From a checkpoint of a small transformer trained on Wikipedia: local attention windows.
Each number is 500 + 40 x the weight over its row's rms, rounded and kept within 0 to 999. Layers, rows and columns count from 0. Numbers have three digits each. The size before them is the row's rms in percent of the matrix's.

# layer 3 MLP up, 1536x384, rms 0.0644, rows 644-716, columns 288-383
116:446504474534463538528501569449483518525567477538528534537498429517484441535539490507509571520437472550467539488506513475537482593524470527519481505475482479503476492544522516465487524421470518465534507490500497574448465494497510555524565475487480476487495515515592447405524490482578504517
107:518465506501448518582438434521508505529418504408490487529461510512512516527491500515478509525446504563517526499468559547449477536480520566538455551559563499521470440506486529484534527440499521516500565420502513522473475545484509458412500522492506524553487586509485495457514457456475492492
102:518536478572537483519464531415527496430496459500507498578492527512417447541486488498472471506505453576538484505465478460450619531495524553492481465498458535532494498377547495450531547569473539554545486571463443494459384479519482516514485459512432508529526487524481481456540561416495443544
096:515506459519466463585508459484473454533431570541471452509522501492434577518541463461466520440464510547548515489604542487531539485529479500568499491541480516563495477517546510568580524485484506487488597455533537480489470554580519530477501523506476486466502471489527480564418471506455550457
117:488505492469486546471419466544535498504513503431522531529567454531482518505494440444523500405484510488515578494563551470537497515454455566525397482495508533517513482494425565523505506525571502571507455497488511496471529500507489495435518436541521533441487499477536451546487507433449536494
115:490579508501495520556509463500508518495507536550506498514538428421551460460472456424405508553546500530475499424493501441498473557514506525497472431462515529476496458469534540507470502475452559535526521455451505447472478512519548511474495475534470478511482495403546504506520576523478464575
111:537410534585509492531520513444554498453531464541470492513498470479424527538477520432514505562425503515498454547514497504545543474529483486526481552432476491526425534526422532502488477518485479516552519510472519513433516572396525514468567413452482516476595566504481449460502521461538579487
098:414551441575456571544550512438487499492448482541539504486561513571427481551500501443504533517463507491498448536520574571598480479514530579537481423507466521501507459502471540491518525530555582510507520562489504455488448489505529565469457498542485516518543524508501493485475478464506605519
103:478515484524499476566500490492533463444469445492485494474464408491530459513426398534481512474485635470505515432454586501551504502495411486445526561540458514583502514464470524500516490506461563548529490498453512573444510587511526477566513478499484476474474485433584587539482445513517527507
095:512556486506513468487502537537447499503499494538514497497470497475535539553498526522498515500461452534480516496570478469516492537466481481554458564523472486508387547526471540551470504481474502557491537495434402470551455494452473526425547504465542484486504554487537544478519611532538460533
097:526514529513439458499499525486499504552478527538505487464469499483506390470515457507457510504510522546430492492515511450466497506563470508502475521525506511472496518447551504534478503485480531456546547514432439514513518467458501483564521509521522473499451505516533445557542555459489492530
100:528493499516472527580450513560501519438466489450579512463526451503516510542477484473495609524517451562466502595503498458514528486485437595532506483538455540542486518508569579458456496466471530543544468590508484530446509547476494524533533497462480445494465524483509550529432523464514550455
100:512556541465463474498494465441552532509535514500515474520466446492447524457480451548480471510503537554531451476575470459455484493528536464500435568494515478545429480440519455503491564545479481500569621534497462506417556584540496552486450599547488515546519496448552493532472516462479509466
101:487578502534533545569502517497577518522547525429488565450428501460467515476523460513466476572436471539494472528517547490509497505503525533485471565559537534547488493480509540536539508493492429477539520523481506484493522549517496484449520433508414511486477510545518524400523484440554440521
095:526570499563470455494438518476493526448527492473532430491509471511490506549430393505402522480485475511506479500475490474492504532575479492501493502547542525472489467477482534416538447435496516593577503559476469486447557446481457488487512447544485507562524493472548470490475446462594539441
094:538489489511523474505533556441466519473517433510591520533543492460436504444460498458419494471509428550513470502520550536505535516515500493462462501495422525474535506516527466505490509495404456470521556514502523512471447474467531483514534488546527509536502555464544481454504574502602545513
096:538531501514473484487450521526518488494549468418515528557506501522395533530445497485432459512514536508548458506469504489511486553464451435548490518491542529438506514520463480479596562541503546530501506497465490569496473475430560470505543544509469500425478524525518587508519551503550518462
103:420515544478483515506529468465558515531529487435522579472457376501517468565433487435404518517496478455496499520546550505484501530513509548527536490488525556566446447471457495388494491525555519560527445509473490460523533517500526458488520510599567472491560554447497489579464490446524573437
099:413493494476425514516458483502479498418564516496506554419530440489463521544571449486445555516443435468500456501539536576546471482522479570401505484537508432521458405428457548487524430543511504535593509460472553448510480546477525457423478486575472491475518521457471516508405467433479456538
079:482554447508470487459450461436450544522527605518552491518505514462512561491437507481432492553513378545462465492487512497488469476527561475465478507550514522492459478441564522501453466502532626541585524501453482477457525442451443644513551515526446495453460547512483444512544495463499486568
100:476480498571502552592494590457448488430477440490524565509437516578526520474455463525583512475554541464494594505579496433481523533494520479425480480477429428531500431512452476529521528487449533479503452562418479511496513508501550491464504500462464524523490480516524501498508453508476493472
111:412524442429498494491490464480527514498535564441456477491502538557571449492483486504491505516470475547527528551474550480561517471452503513564489509477498467492455486465518545457502470517523584576531491502447505542460519507514634474506534530524466438555441569497496513503496555478494544528
096:434519473483480492544499518437497516462458525542543480501481500491468557459453522421417540454504532554570548460463589532487464564551463500462502535528477450494488507494516593479459478502500546575577509524460550463484470514508444468501450400510514460520504508528581479501557504435487491494
102:501503463640411506559463562534554496417441478519481514534479502623451404574531450426478563447484420533468448508522609570589510483454543496439471525507498539530520492383458495493508497489508470488485596513536509441457453522523483517547465495504530512534454506537473516546436522443546535521
105:543556541442517528521461522473540519512561512474556382511476509532517498482548421450500541474475458479567593480541638532552520486458513500537479470434491529530494522392502557413540509499532481530515555593583497486490420580469421459457458543507461493502532513531514472508555448496486507522
097:490427490459475490541469426515574519423454497562503519453504464409512480523409450454491490507529491529428454484464505523531507525494547468472457559485559449478451466471488482537478542492475483495515486504482560490489463495462507566521602518519489496450430512450489462499514483518542473464
091:489514479523502498458464511506462576563540440474537564519440552457521467501489513462441490542492518496534463476486645491503553511539545540452431520490502536442489485547446495462535594516437511470533577569468517524440503497516477605467583497524476443485467501467467581501444509453492459472
114:488494549487498543514457567499525489390498547500590452528433524523466542441544497491566555536520529549520491573499493529481503442510519440512501522452539503518461477459498450515458481481431500489555569571508520585490503549477585481490508531512510496511521557506516504445525554456547500459
108:513524524477452493477506517501510457531432561510580514471491520469552581488520522519461560560458459541488541522470519517526459469508437481418494509486534525568508451501473510492389543466373500456558463542515444553456487487420469549534554487539533434457479565455506508463552496481547502484
098:462510459533523495505521404428584513505467542476520444473524540560467508480479488451516559558453488471499527451481525515485519503529535568546488501478471517530485500508493519489501481439546481552544520428484531558478474531522482464491504515515452539469458541461499431469559503442486529584
097:471503459531484486494457493525479507459525543450551405504505482461415489481556485448470481444500427490433565466538560583598497594502532504436454532568480469463500530489507489502531533504507455525515487530451465478467492481487454531498468420532453532493489521532500489549528507478491445501
100:539488449521512537447525548384479555500541453492625564580539515475462533505590470505465454482503468499533480511484516539558494617429459514467478549504513489555507513567492494479512620543530509473577494516456456561563489553457511448486563517499494498509510511497539543470533477504522524447
092:426489428505452517419449498517499501491476503443565403479482461517440493483517504544505484566464475581479468465485538501558557544521476454495496522539515559556425493516514516481417485527431455541403568488483575537460471493451472552508601468481435496473547533530470434458497473470571576516
114:566552583509507507476487488502538519438540546512576514528525476490513490445507458510549584510510498491499496484503494427507501524548475520391480475474510515527482491517448518511504506483477543477569484538456503495499516521526551567484488445520509477526622525391518454471541540407559519445
092:514568485566481481506403482549529535469500484480546466574494500508491458551486515539528507452480552452568499513458444513467481506464516522517534485426491523473502512493516510520483509445468483553556446491517464535501487524570507501561628475465533474497565522549556460522515488488533521447
105:556503524473517521512488457505510472521438467429489502526490401450523513478485510514490530505435504487470491540437454451479546489512524501474464445561461456493458437507464512484491530533530485536426503486516462458387529485456586471580495523454520465489426555469503550490505519544471532473
097:562539455473520469511535494454514499512449499535453495494500512519503487415507571557518446461534466505493500571459486456483584445488597551513438474508608503502517516492443533448513481482479473484475523491540478494449528535465484539474535561468451505489471564468549510480500560515555558503
096:477509487603485512496530508470531499471527530547567480485468532465497530457477479480481528525509445444469399546584514510539565506566441496442468510482552529497459559480455468472501511544463579524504502415534530524465469492454487485497518473552529482454528526498462471475586533520520481522
099:537419445496396475454455474524564474565518562504578513497496473553479615566567459513418467414454491547494577505567480513510510519510518529423469481532456512572487451519496556514476534522505428498474471482596451451514434561544523510558534541498544492415522536488469434511449496502481481523
106:490535440468500628452465492438557466486496495475545541510484443504551462516512450519431457527482478505491551551459524506518554588504527553559503513461556507502447479506510529474425501538557530504485499511499522512545503476488512527475484438502496418490547500488480501450428456513548514474
101:553502448506509456482431415531467508504469494547548536524553530473384516496555511536481528470474494628483527459502539461446551447505550496495525531411539490455444526525490467510548488495547491550482545475541472485494487521496490535545448454470482515466474519518491468509456508469495515475
114:473532457530515479498493492530560526477535534486579491485470520509519531507473380535514501579462471545538578467482496471561510489516491523509511578543399515500490487405524506471484475469558501570504524503456480533487570509531444475459497531540463545539419526521492503491520526497552567505
094:516498415548508468504483509512443461494503593424586461447544516479525471505492487507520525444442462428431501582487550571573585479462528563502469487584514499486510417535535495499532511542414516524500553507470463450436497415444506502515539473553452502450482580519499488457516515513547478520
099:443489476447461524492503526493499512475402590495528540531455462548413458447482483479444517580527459503473614429471508558513589563513489453415488485556548461530465503527457506472576477484507557553483566478472470475459471445543472433473430541511456538481469503505524466517453508506554525428
094:594482502528416508524378563460495458486541547488509475497330464485482470465521528535494494576455458534510515522544479536526465485535386501485462520526466522497474452496530511548524514492589497454455491487468467562506522594559528426442455510583537453498509552499483453532499448538444502458
105:468495544496452494519501515433503524478520448549480536496472537448514476529516526485518515539498449446526479450511519510599506543563498527569517482498484483470483485488508492496440484494412472585521520464488437567464462512517417484415502443531416398532518485465507488495543515497543519488
094:389495471561457581550510565494485542586492488503538469554526459558488516513520481480441559556521440477417505519487536598593511520510409515484466499499451471539499500403438491442487515530551564542530502468509480492513457491482540505484457497501533583505502509533488524472481440451541546505
101:421525480601477521504421484533491468514469516499546533453470432514518495574476515504390478559508435595460526475485581550543525561533544523536504539510510526500434500477449533501493520488529546590496577432557477498458513486534495512550465495497488529435530493512542477465447453503541568430
101:414500459522514540604433450506522523471535516505490525545488512525552451559451479465469475496411500494539548479548567524511503527566449582483505527497514476508492490521503555546501460537521458489544522521557503542432475518480508476545459509477527404560451523481523526479463505412509563516
101:477480500464520530514531465482427476461482466495472450460446468471485501512482546470478485466518482597509503497452534470529519460446465490517466521474442550545478505495479480486462479548473512460489596454436505559442543498523490446529477494535528411515547490513483449512514456553486494568
105:467542479517503498492521490483467529547468552538508562473521547488453517495480510461379533528505491516514466433455520425526533511500470538591506517528557491459481492493416486558567504562462543574484521510522515488502498492590569525565472544487440530485545551480503440522442509468488502431
105:477466523477466518554501551492538485462545478481551423539481468527452478527482515418518598493477403485525508503483534434536525512493492515515466463480569506447480448444548515488526529496480527536526565492543548473507465507428427456453527498573533489508502546453457475552439497465485516497
102:471579411540494468556543504535503512557471535471477492466509493502453501456441496549433508463437485490458456473480469483477552517494481536508497442500500558550479475468517456497456447460460552554488476584556529524468459496505484493551464441543451550448499515522509446498525547470529484469
108:488502482544482538505501533451482450504570538440449485472493550466486450553538519445469506534496453522508585520534517495547508484529479557509489532528517477514471463487477518486499434510521397496583531543507473584459460500434443532479469493512465514524543513485492419492472484486511475474
100:486580407500495484478551515558448490564476531509612465458454427502494528513539503499472578464531485546478517485543519493523524470538526501388471542502558513479507421490495550518496497525463502507455562511484499556497542508493490541490471564428504488468548518504546521505473441428508452462
100:557450455533473528535403503501584485462544507461573513509492521515442501499547470531533494438453381565449526512447497510547510457403524501467475454467436484543487371411449469512513480490569510524506504455488546588465490546515457510423458477519410445478475490476525489478561495530522465569
088:467519448519478529490483447513549423487541467532514428548486470445445474513532487464491484459523434431449394501597501512525540509508510470521456453551492507519473547445445490503456471555458559516497495441509533487463468427573413461532494524458498480465534496568454612487514506451504482490
100:453532463577494519493472491464506557451458498479498527521539470566514525462488469499525564524460513465492479574461457491498473490535523555446474477452494505475513469478493511533525468542535525501530484532588617484524427526527448526480481492473514520457530565473492458564576513473452477469
096:521475473526502547490429529476497475458459517475554477560479455525407535495522578482505471452566471493477496507455465578501514490522554615508513465537527531524455470526542542472486541475465505523463484469514467460511537500504515509499497459461467464533558513530488490416483485467481501521
093:511524468479500522551501532494568530416537504471523457602438519514437486486499529555520525504523417533496474496491555529514579441446494502569463502458543543587454485488471559506521457509452512546490534507505522538493432455546524521487509487550451539515495496506485572492454514438511502513
099:460496519518487597507495500503440455545511452533545525485469493483459450525454460504489521552480485438529487435581488554514419515528531539466473461522562521422465561397504524460513506426512495494531472508539469519471496448476418577550521481481485513491461538466558504446430544531488573536
094:567526546533472489447477536424488475482547519558605434542534506406417543514542502479525481513503445558473481507555497528435458494540498481490430474543525503519515541407464506545475508548525505523545531574443455532439477549430478498439562484561486510461487487451570430517399476468547493444
092:403467492480429490533433484539430494499531519468570441521461490504493467521520560431502463537478530541521511486599572524523504537504499633418470463515462562461485483450500532536479519506494547529469468534554549480485442600539492427523490469588499562416485525470488528516530488473519515499
102:372442471500442520495489549456460454479469525473494506523463533459472458512525493485483492484450482503520531518529566496510532510577384534541481536458482547512506553475481586483592555452411536474518569468469546551472516559534535457441472505525534464510518529493493497506520457428510576416
098:478515544516472533475511545533521541506530545468490509501451545527459465521522515480428434561508508495514466506484534480533560422528511561445492539537553523477358488518498539498476484473469489559486473473492398521410533477529501538459470515465573532531498599551461461454477584516527517492
096:582540475516510529444471467517463516514502478452461496503530406585542537553499538449494498412478490483500477443494477517509445419517471554503478501469469526439490422487516485517448546514592556452478491526495544519484542551521522511507586532465622507506496548534479515541473467471518521534
117:521545525530537508518518416490536534461479480512574527487471504494536539495413474518459524540491464588517516570531501444549461448473381511532383515502541506476535493494437425541481487535530539568484479524492559544524508482500526455421556478520486508464499517481516492507530485540544533496
091:513488486551538471537517515533471464474459581386507507518573469487542520538480538514537476550476513459479525472587485532488509524527408544494494566497551506530502418545470576500543444568486464533468454501501566431547456482482454429491416520524460473466513491542430535522480493455470539473
095:525567460527472446555349444528508520458470494491482507472449474502490424488465469455434538538489523458500484550515526470458493548549472545497490472484511473515509471446458481554527541491500494545510380547481520535437561490496589555549584496550514445535504503526485407540510515392469549517
092:517500475540505542542480504522487486436468476478454493517475472576525446513504490476562504497506538451478478448446504571484541522473440558532370470447483572471475484556567585534487453481444558520513523505472531527496479498526482483498502483518475523451492482506516472499483474411509490479
101:470588491577495493475500464464505494553481542495532520471590493491474505524558553504455572505519440557500547483467526466511505490475467510490472463492568517539464479443517507398486555459565492538524538498418424487522550470449544511454492534482506515418456509527535476448487493506491489432
101:440449507603480492497483550421484534547511445512463520555498523480576527508503525473532516540515502541441509529486520558548504517523396531526459485440435542479462487455448519474487515530485516482491501574455503558474487547489546475474552511532544491487517496495464447448439487487468522465
110:503510453485488590515466472513540510526463545486518562494542453566526506520505453454454471474480492539522529502443501485539537597515491571488440550489525476507413474567502516506484538487498557485569551526499508490501475475483535553445546502496444463419514512543500515441518477502508452573
# layer 3 MLP down (transposed), 1536x384, rms 0.0561, rows 644-715, columns 288-383
121:432485476527452499568498504424507434526458454555510505512517538561476453495520483524575523498537486532483475473478522429429532519451485475583468483427497525501472484551534570393539429509480497519475544553507494501471485472398483554541503501485469525457531494543552445535463538542447497504
110:460494590558514513494516521499461457537468490544515440495452533447511600557491539470586504544510498515475459483447477495460384488518509524522478495501477425550514450519503458509532514584486470508502510483522550448485498447505482518540554441486521566478476507572524476513486510513502406444
099:560530552474501535507424472533484478475519546545459508493527432497493459474571468509504494448456506489482555548530510522483459451547475533529511459504530577484486470540475505509464509491543561511539520524494509488516533575486511524502484531573508485534497609434486537477494432500459596466
096:547556513526448534526423506570445474516540601521482487568486462503561468518492522519485426549443526533497424544462470532512488519480431522543480486521461535491538482540495468528470490496479503426422459523511564521541432506506490515465542384464576426506482465557523473496515499518470468542
115:481464483413530498496538494575487508511431508513496515493539484511521527497496492481514555494533556512454611510472527381508435487507491511518464484451470523528596492486488500511561615501516463446515466515487473470493463547548493535500465500479482453429364525513521502558509507422520439480
118:472505388415538512532544539548507580594499484504465497497425478433541434478455529528461465513490515519483531537529479452513452447514638508421518448506519444556456456461492486435542521540481472444527451500514573471398504499535491535495506481436504499508493568420504580469520484532495506469
113:486486539494480510513482522498448552509537543522474471483523497487550494490455526526485468496528501504521503555549474511479528513535480501453461466545519406490504523500453505513489473507454546516505540442389467452514503466490517482514504459503477515527464400511493516574544454423500507462
097:521502490513565511495485473514542505558537459541521591459523498434481497548553468462441520530510433524513470526476585516556473450481533489559491503471473521517544494575472464465493496577525471419485455462431512513604461498476452490499457451511470537525560528515460522448525475486520561490
105:504408505612482436546462475443466535519514533517534430510514544457529486448456436480529503486507443425489553434496495530570444447465515474519506497532532525441534592512567523585440504489493598524435503469496481590517569534481491485481528504506492534501483460546559396500514460463549459542
102:503498413503552517507480565543500574487470512468474505422516520506530483475466436529470484515474529440485486457547519426484413488425472545543495516471419518469541446501587479553538495484506506497466461532446465492580500509518473498479466463487490515539480417505532546502498494582487497552
103:445487426517471530540557463537522481498398403526572526538471493553480511494542506537511498453521500423460521503481472524467583550460452499532486478490527532565492480551509464519473482543546518513435506445518469442511547432442471476490502467411507546480482531513512551545514494426486502434
105:493455460453565475493526439455493485478535554503500523491459426514579531430522567589496465490533510490464528541522475517502533533486536489495526490504472540476501437448482440466494565444534439506427504513489571537401576581506448471539503517443499482515428488440503461493466445434489498475
105:500499496515530546521493502462527525486486520531585481512553478532488489506476524528503501534431450443417483444536507561477513507515464559425546450492569515518484484487453511500482444520528482554518497479546458496544474429597475438538482411537466447504487485506441534487485482512458498574
098:542472461486501490537467466514496518464495525457442528473476566454546544489510454478484556398595513436511526490499557486478429499495454476531451541507441497514491467502473544496517510534484530552550469559515569543460435551453457528523516519527465448526534589554496497528516433413493584433
101:510482531570492515469487532526579454531528525511468481502470562504519520467556573491525479475464491481392432563500473560516482525506479519576488458573528503470496503500490426537469479565535510487480553455469542522549535491498446446544481485572529534479468520514416486469520517543532531462
103:510508526484566485533485550474517506476476564560462515569569488520507512480479524520546445533541550463434540487516469567551511425486475488490476486587503550592540496463519523491589504499505463538666511544449527550493457453500527521417593473493452459404501564471527525538389441512449524489
092:462526420453486514496554487519489483547526562514505489465477529509536498491570511552524516485521517520472427469526527515470486498522549534481482543545497535528463539516461523469475486519496537532588453502549493463503475473543507493540513523467517413472501525505484507466505528506413547529
095:506479507369461471468421467499441554451547497557586487493420503479477489450514546450468440502451465517470508497472525551537486502512512419531468481495430520513513466421496456467445487577504500480468584524436522457536467444461506440447510451570516593493460502497512473489484466484549474520
102:520464492492503493557476551565488453545519515511472557421458539561540470553492490478510457545499538508452467562558494537496493539517475507524446470511570458478543463457519472416528473383526503541512495428532483433491554479498473545495472467498457505558521526516497462541555509496497542477
090:563495525561518455555507466493518511525513476513504471588555459445481503472525473473570442487497497418457486526507441492522518487549511483507490402477562555518549506543483501592460513455465473483523508503487550543570435531530511494545465496445548506427437502498437492530527464477488521442
102:476536533461515514481503511537415516537524443481519447475423473450546540474491496511538473538486508514473451529613455440463472542585530489525494493475551574486466490541455433523518547576475510500518525461555413458454529568474483427528531455515517463485506512470513525470524518448494516485
111:491521534438551476518494515575497492480527566495502480504535475545531511464424516513504525481529475459500453446495500468485532512503550472488482449494524561489447543471539480521498513500529450477501462555492502541491524527496531469559545552501537482526524534491508641526505535437501497484
091:559540502456554456481481490486491496525478469506474530472493451470516525481555483594541502524497482496468463508580484492491527447508478509542535563535580571488474572491518467464537569474497504474517516555497488493466563484515530516522483517413461515496559495499464489501499444551461523484
100:512435527527540493531462550502499514485471496559499484528465559582487497401524423473501578450484446497479432540479489501520527444395509462498481504501472523477452539407452455568516514553434458440433544434562500462531496488460499511568511557520486542537431546520479473492492507514508467508
114:519495562451541462454449485503484520508425597486521508496464484597479542533473483460482583543477538440560477434444534514530494563510467413524460568466517482503520478465533577550504526466547528591448497520527498494580509442523515474501487527512502532478494530435510476530535479521422527571
102:446561508425452477485461529581456457430514473422525446501543465515534512459481490471511500430458476531528518526522506360483411463479555556525502503467505522523454529522528567494526560463434476495517452494469565512506447477510430554515431455491511484485523578444480515493557448482485524518
091:504481537483520474535534440411504460435499461500510394455547519556530521502478480521615585524477465466477516521438485440523505469495440523517545530536504502544479509507545525446484472539465611559478492511502461523529484544407521512471441519509587523475490447497430458475533491518496575539
114:441547534482482570477527544504475552469426553447423498518554496425553482483592472580513526523552440471463507501485497504509445437478498590502525502458449516542510511576480480490405474487536465450465490512495483517437474514490482442496430528388471507497525527501486551546491498484473521468
108:439594518430446435424546453518526483517504550527511535532487588499473537467395475509433513508461538572532477447484510492358463515530532502445495496459487505562508528477499538430472472420508463537450527536445510435529458512477506491489534546515508583507515461491521427490538543427500444503
099:492485554500523510450440526506500516428446512468483495528487472396590538480465490540536487500559518461495443461445491462534511467479521476441417427518480498457477489454484500540510464504491541486475457500444527493575603532474525464428524478521496489517525531441551503493439473481403536470
099:576536476501535451497571453484495461515508477593463541486516546537481481425564382531464468507547502462559530497514440500405519472515541489498520552527540440468524599544525513492410439579481457529542489583491533563523567437501510544556479484603468480505514526523456525561467481495522553507
100:518517472469501491468513444560463495496559607519531478499529477561527527483494480477468416463549508492522378506547485540491519475426485458508469483515524462506483471468501571554511440555483448527494456563540480467442532513478513491483582492582478500590475484515480482549531571495486454477
095:518496530515536546486510443497495493496510553498513483547495585530430464505531484543486557510513526552446520539494480484423581501475428515502513533470501461480537471577483442533502578503468526496514551525503488433490550533482474475486463493445441475499438530459434515501526605483468497514
116:562482489484478507557466508508512438493554519511476542474564468519513507554448526547548551460526505441543495501552483464501530484574506537524456514575492540545534475491487529484505523489375469470532465516491497569504523429484499481436460466512493509552479518570503448458519565501549547506
088:485516514459522467518565556451446455494523510553476468566482543536488497528537481420464507483517512547486444433517527494401446498440524457511489553508591517528503477546572572439507498558478496488451548442474462460540545489520419419504529517518556527553544533431496507401485474550478503478
110:544502442606472525480483448508518523554499545436491411544518521519497459488538511492525439534584510478538530470449579554433469457461439470462596511476457501512538528543529503507448520472509426460501484526574537540530564500458506403529549533466460429508552534432545480520433428487460507506
104:597513562470505441516519454513558481485464539484511463453519564454487476539510500540547432567532512565533460442421509541551547462439476498568506474456560584450506520519528522482548492515469530476465520543465488563534528531505484503472559533373436544494405549527534478520477518525522532504
092:484457491436547509512456493569487508542501508520500513483485441508536479521546497528574516485483541474534513492503493415519464524488577491546533537546436450497506477521452463478541526480553435505592524479494443560529484519463517540448517509435447449521544473513536532524461551430502520552
099:483559549522462490510541566457446515476490508523478478468594489436528453473568494526449524528592521459480442518486529468461574484481476618507490509489563502494525516531556506552549519540522498485479427461507513476481566483509478438492509512479558520599502552518454496492467462451539475448
112:576469546535501444494486522467517522547503441508502480519532532496515539473526544553545527526501519511544425451494460512496518449500511495459512500556518483463609504480489434475555524531511429546537528536468490490508514589562509439502551554473525582538579471524567508535447516471467504482
104:508527511545491455479524432501481503503502533498526559523450512519522589511603496527491551506449522624455436513503491598499513476554487496475579568387513500485460500605494497534580469509494508568445483520494502468466489450569552452503452452474463525531439407518423487536487517489547507449
097:524472541478439553473448454479525596538538536507480490450602522447492510496517475505457509458451479477475521576543514481553543477472487471509552532458467488555467544492473520493500473487476441476516483523538513496470441524497569536489478511496448435513521574477502471505547549567472493584
099:480550543475513420527534482495522519473478453555514607425517522449441549480444542496533447517539518511589506530496574461464467526524513521486511502523492512476472550456497543448527505519546549494491469512396583527459479566484562461518484583487509549525480498520492511621517528545461484496
102:460560498496514535496550442453517565470529463508556473582502489452446457438515530467517478574468464478473485475448439564501524470509460389515588491510574453459463504505434471527655569515511577506435472476440488581449523463483459440472520508514511495509498539447530496457489462480515465444
096:463526517486457491538512483468494566486468581545599466485492529413500522501516504506527524503515539530472463424501556516567591447471526474398535543559495573436568552460528477412511521536479479476503508460504531481479565517501544492496550500545601356468499456543562498478448486474531482423
110:553466513542511531472507530418566508520519517524504522479432473425501436459475592537564506565509448502492438421521472501539455442524542516418487457507501521529474471495479480466455503500464499474467456506477480528511513515528514519569546509462434465509513482492526544514459491488500470496
091:531543496533478459524478539484476515528562429556516553488534482519462458537655511455484477525474502455480465499480492480411451486520489507529476493469457453525464479532536536493529541542459472484478431533496465509550541517474537465527586572473483512532525482471522506514496499517449484474
106:495500440517495454494520431511504533526454560583478487487416449550457541463480539496538543444465479469479483474480522543492500431476564415505557532493465472496546503448471442580537525510500480493431531493467524499433533515518479496542428562502467547522383422527538461509536483476471455494
097:494465520468514523461529449553493466487507532426487467473502407549526612454517479513533480499524439519514503448535524459494582522555486488575462544469427551460591494497531505500483467469532501470488509498531568489538457500585477484475440487462427496483434445538461475546515523468469521522
092:546569531541524480522510532474527528503531547516510499562537512526477487508534463484500500529408505519483493526485461584467475469465474467481523575480518495488488493537474505510457495462485505504475509519581456513492496457489528497495498527478442566454493575494501486539478555441542496440
103:484580467533474488534479467432479523448491449574534492502543482494573579440494493463568437461485480566553489467527506488512504474477498540500500508522464497521488468507515482502575540489442480506563433469504469475488491508500449455551516555534541468490539563488469519427474487523513538556
114:532442567422457491479444509592489492476461530510459461517384593508465483501551503550486481451428495531435421456508497461473509478547498518522511495564531461451541494469516519408530520469558495394537543440524536398533477430527422560496524465498476518480512555532505538480518449468487538446
102:507466493474463474523497502560469506465524499469467535417569422594510486577508496482526564368480492466499516548501442429478539503466390509494479532565496484523529427503426488529470516431518459482502516504504541500493513507506485499547511459522464472549540466491481493542487470535487457469
106:480558519500484420571463529526476420518518488444479511481538585464532476476482522516500490468546514519564607509458549517575490511543471518475484511483384496505508481529508533449429480505544471523536479511491571497561384536452452577430468445457547514486562491535495466508442509525490562534
099:545491518509494550475467511425528492533459478519550494545548555453533434535497480560538469485489500490492569597550538489530496432513430516521470528512521497436499456453439456537574445482489472502491520515536441540562515580509488536572493472500562483494443507508552554461518447502521501614
101:473552503474591505474548422531499464553532490480492555489424479460459486508494566535499472527548492519537491467515534491490479504530443493531514574524405523457468482535522542494476485528516499546549467483543535495509472521480443527522498446478493547429520510479457512622524482482476513492
085:497512524472526504549485485456502522532468553498518477476406535540499479484517547527517554473501510557540562491440456471514484468472554476485470575470477502465504469539554536502497529497537507484479553522483438513519531565467513474480483564505531551543479571470525500527498529559501454443
083:520526496463516502496485521485487478567514459508496472488454478440457459498496552566446468532526477502524567448532499509470511493525452434448543521517474493507417481481513493475536548502490492499513547544425424521549535557470552496457540542533507481482484475535502572485464569524499503545
097:472475510467459452519488491454532473494594530495472496478581559414613495443485460554470502514502508478475512531536514502477464532567504503423516474502480490570480465439498479521469518424537564449561469515500504459495458514483439510472523586495447495522417523540518473575563473478498514526
092:480479514469523563482519563593373454476482527559448449507484456518553486517477508497478565516484523562485457448400484476460451483491481527480521516396516460430510501493488532540471501452466571479503517537531438455513490482478472496524608464481525455454514535497509491493537568485468468472
092:496472499557470432505502517468549480431492604472438474549588526519476536505529519455536528434525545504463607523445559463501545505427505485512498498473393463577496478495506500463563482532540498512508559474456527528535440493582576448491543492573498535483605502549499480561592494486503412507
101:578420504466554458523495454580491526466487473523524494492517477544538461404525463513448502409526488470440441512452500520533444494501581560479496466454499505540519481598448512477419487541487489534536548477482506462548446508478469515544460497495544556460519583534495507524520448502488530456
093:557513490481508525507524467474492498473483476511484550534518590538564583482475438577554547485507480481522483375461421351503441450528445459480518493484548473499503553431528524477460511573567511450514531545441506497538548420563465494536536557504564465487481485561507451505504487479450430431
106:533489523455518497484484472484458521499432521493460504516456533473391522534471450524514452472455430507495536475537495463505523472555396558524520496559496525516492559511494478508609495453447550452461537535485532548548520510533519450453457542518525506513465484502465569519563463506546514468
099:518520504516543424439460474536516522466532522531495542480495431486493560461485516534451504512538485479495574546458512445480464514454527503491547517475510528517508477516544499498500438542482487502461515517513526493475500555560513453571454460515466614485564390462601524524474542481504469532
092:463466464486483488531468553492567519502475504590559527499496572406478510459507433543551480537485528541482542517475547464499577516525541480534489441502514498521516475507460471527543441510473432545532562470470419450529454454492499504525497438530324534468498456530498465432508524535502510474
121:500563547484522582463534536535602542395499536460565524497485481538479444567455500546508468468464511544435575510539497438550479517522533542490517526551570535478485562486509429421512511553490511530541447490513484505458480494455500528499475459516446468490505477485519540516475440543493505555
082:511467523535428549465485563461448512484469440601475471503428543474378459580480528477488440496451457510521442469415552456519498465490513482496515521482455486465493567366548503499454507487492529503522586465443434543393553481522572540525493504534546490579526513573507528449485488521528519553
095:437492471515410549448563518570443470474531506501467507490583537574534504508545535508447527532449510451455447487392503505524502507534536496447601463478546510515523404497511477499507500441456469520422576529526529483497546408530574548598458522517445529499518540499516510493534529599446581438
087:543520502565467467461530492512494498540466510488557482488503516474474504466453499477445488487456458542517529516528506461495449552538466443511583513553483504583535556394454441441489531534521465518528541469528468514481497527508488452487558477480491490541447534530504463468454497490491514482
100:514494527498466505482427584493477513504461426453504507504530515487540465553447508450498494491440522485505534483454478495500543537530486424470516511453506553458461509445493581426499452542541479492520505492487495503567460554574538397562552487545497536554495473509510432580480580440521467575
094:574552520437509490467559571519509532499558490512530464507475494511509430562517551558498509531508380485509448426467441506475473512479428500509542487525571520489550558566484516558495502542519486511452512494522534497599552485495548484585491524464525455563541541502471553481510497485481518474